python train.py --n_layer=18 --d_model=256 --n_head=3 --n_kv_head=3 --head_dim=128 --d_mlp=1024 --vocab_size=512 --activation="swiglu" --norm="rmsnorm" --norm_place="pre" --norm_eps=1e-05 --positions="rope" --rope_base=10000.0 --rope_fraction=1.0 --qk_norm=false --attn_scale=0.0884 --bias="none" --tie_embeddings=true --parallel_block=false --init="uniform" --init_std_qkv=0.0327 --init_std_o=0.0 --init_std_up=0.0327 --init_std_down=0.0 --optimizer="muon_variant" --lr=0.0105 --lr_mult_qkv=0.4 --lr_mult_o=1.5 --lr_mult_down=3.0 --beta1=0.9 --lr_head=0.00673 --grad_clip=1.0 --warmup_steps=200 --schedule="wsd" --decay_fraction=0.703 --decay_shape="sqrt" --final_lr_fraction=0.0 --batch_tokens=65536 --seq_len=512 --doc_mask=false --train_tokens=546500000 --steps=8339 --dataset="wikipedia_en"
Each number is 128 + 32 x the weight over its row's rms, rounded and kept within 0 to 255. Layers, rows and columns count from 0. Numbers have three digits each. The size before them is the row's rms in percent of the matrix's.

# layer 4 attention query, 384x256, rms 0.0442, rows 316-326, columns 0-127
098:123159156064148111174088139147134173089140122152126105131107155082058126180109164142098156109098076100102174101092105136155145125137120170110148090150149164092096098143148120126130132167090213173106130161133123164151164167113138085108162112143148106149125115124138153128108118107083121137123136091127165120165114143100119155100114146137099178141114093138117107106123222149142138137074
093:124170220128138150104209146159178098076146170098150063139092143134128084117081052108134103117133155114115090147092153176076176155079076167078116151126148140116131102079180080079155152176130180126120068134105093101197126184121118161133116127168146152169077087110084103104152138094113161110147117170174142052168155164121114098122129193118105096130137129152131131151054082064185094135123
092:101153116120147124140144136117085106124083116102124162089148150172182108065143170152107145083105103121131109136059109068125110130092158102121159147115092105170145153121155159157136096095145161137147181111142089061142117098212079154157171153149143122144069118108137094086106101184120103157187134153076121151131120151069098122168093112089160112108063127149138111136088189160157159155103
104:103139142153116146133152122185185144136126084122176112190140112099141133120168117111124143091150132133131202106169099167084107144140088149145172018135149165068105130074147104169100089156104121103114121083130098068091159157075114171178096099148189136148128131095121150112154132129110148116138066095134172144123091118156178133107133147090162100119146104105115116147168188110079089099122
086:071144207091170090111090124152072122103082113110197097122164138138134165132166144069187147125111132100120134150103112100076151109141048108109115142126104127130145132157135105142072128110150151122160133089151150168129115114172174118132155148082145119186161087111132137065136152134151141098088071136142122123157150136176116095157113151103106075123115110191127209128088178102138115136112
083:103169128141202173093093183095171067147142126139185112136156087160112068131100105071163096118109126146185137167136133098081158108112162069138117104147160136095080140072091117127207104098160112064141098135135091133132103140144116116155144118144144123050122138111077121128148084201120085120114091108128201132078087115105152196121150084134130124109176059124139145185153102135147105093170
080:135078145183164106170100076126111120122123116084140104165069147138096200099136115139108158120132133143069149124096127111081134179131158184132112134088107127123124143138133112193165148095161181151127115126116054188151131137098150145142048130136161044178112148160115153133126141098103087137062110124118172099124132131127184153140106121059133114119120157187084143113128113124103111111110
107:134067146111172104094104166110141094086097159144140117126177079085162168098118141147093164166122140135123128115079127143137168145113146115128122151079139205094129156155114126146179156127112178164151120038162130085082135152217139118094183189138109133113090081129134118158178150112121182113103162074045147165076150148135157094195142173066124098131177170158071109106150126102165120124135
101:158126134102114093181138103089134152085132091129136075189141092102189099076064128103103127122152141158131080126160045107114118125143089144111125125153128119103147121123101091138164114130129077093129091119138120070162163098197077044089136119054135186101164112064161086126144071112166140157106126150123106163146174154149114129113147132147156100133150080059142100108126109084104085144156
090:110118192081152112170113104179092122096132085137104082178169147169077167135158122062086135151128085134138200133143162162112148108171141094093109113169173139123147137103127112106067148053133105186130188120113109161087107107124159120109120108153163157133209145138059116095141165117130124199156143107120080060136141108163134127132127108123109067154168094125076120122129186097134120106087
069:147124118095144138119071106093120063122143106184141149146115101099091173193128082115177135134067086102142209123119126117116132122082131188138071132123056173104112069107105131111187107108118125176146134151103148139170187151186072081122162128081118121110164151066158089085173129153158104147114104106157108169159135130177156167139106151096195124080177124162137115114196138092141131130138
# layer 4 attention key, 384x256, rms 0.0453, rows 316-326, columns 0-127
103:103108080129121177083109137126152172118136156131129103099146102155130143164134112096099109128118111095084161106137056154140124191129107158190107171171104111120142179111081114128136133119250141123106091121179167169096118077184130115145163098173122116142186139102117113163145093112125149086139087160130142137073121167179206091098135167113170122162173139136162075124144075097104138131209
105:138095087144091121156115115106137073101120082110132178079113138148171175125134084169077209124166117144128131100107093106113082161091100125166171156098121158117142128175100075131092079190144126074106111129120105234087135182166194126125170139139170058126135138090158140156093111116158084119148151137133130119100102167126135092157125090132164127151075073115099144182084120152110110167094
093:150153159124155119171104147164148095117132122119157145178149158124076187105154087110134121101119101126120128111140120136132150163150108076146108137137120217166061152106106147139102095121140105144145139121145161103177111139049148132078146090104200099130209083118139151190115119153118142124088097081190099116117175154124098095109103182075168124128124093121063123128129065147088063152063
087:162063201117118117147125158100137113127087126127091131084132119152100148130119130135107176110100106121111218145106132141076052157123097164041140124125126094110128110150126071124150154148152095126174108132111102081110136150159090100152098123129097058090106075075103103098078112136160133155120139093144130136132085145145117064177150138106177150183116158158172125180070139099165138155105
065:151034048112101173145138094069122130130064091169149129152129149156090120149132082079092157136123057118151148122168082196115182152107120147144177144144177163141120181167107156148152173138117138116092127123112083135137114091153177134164079118115160015165125152109107161109130157086138148126118123176169141196123113121171120094135079177158153103073135134155150126154098094171116092113098
109:137178122177136085132164154144107142120097116144123197150114056161122078155131122147112123166147101118125103113144135095150136152128157104077131100137123134186123140097115132133152127156119109156178128112185148167100153106105100082175151140155096183154170082110234111142106072201127179147114170099097108107104115144072113077084132081100064172147103147089153128155097123125125076144165
095:103125096126126131110085144192172094140131102099138128134185145151153126064159105154169120165108113113100130116140122159123081128111137111166208158077137164141158142149154129095045112155094151078104171084083105100108145108194164159104070142134168104149070133102152060100123108094156156113180147091147145143184144085152131079116056132162127070131105117172145159173090158151120134217077
081:056064040176164156113041117071148028158120118185111088157077186143136128149165042134163112112102100082058139095171137174082147162088130152167096109166134162120138114140160135121116112162100116155098084153148160149110105150182131092106115114147146086098120125128065171146089077130112120110072145154066138090130134134134126131150110115115104136139150164129164183079141208120162164122132
096:126145124128203125125123110123114061144137110127097084098113126162118156151139170129115167156155088107164186146099112096118159164137162137100115113123126144101135110126113116167104123100073142121110125094118103111129186157081131148101198151112161119117107131095097182096141158154108133129092116124190121125127050114067158112112118097116073121120157103145098136175162126100099136181143
085:155045096068099163104162091119138155116105122180112124123100188146130151089122127131153082172162158118083127136170140130114169164147148204144074106119134116107114083143160094111108124150170153135127182184142094151100154080139099122171118094143129020154131127080162074112098141061165147110140082161105089171109123130188119152093108149154187171155180127142120139165119136172136110147092
122:139133141159143135123177187113164172156132142131133116152064104131117087201139139151167087116093114106120126128123159132180162195138117153128136096164093108087098135139074160120145122136167120143204113191138138155128118076103131115161136140114090134092163164176132081106106154187098136151086147145106138095074056159108160110069162114166105156101077191165134112129203087113143092117194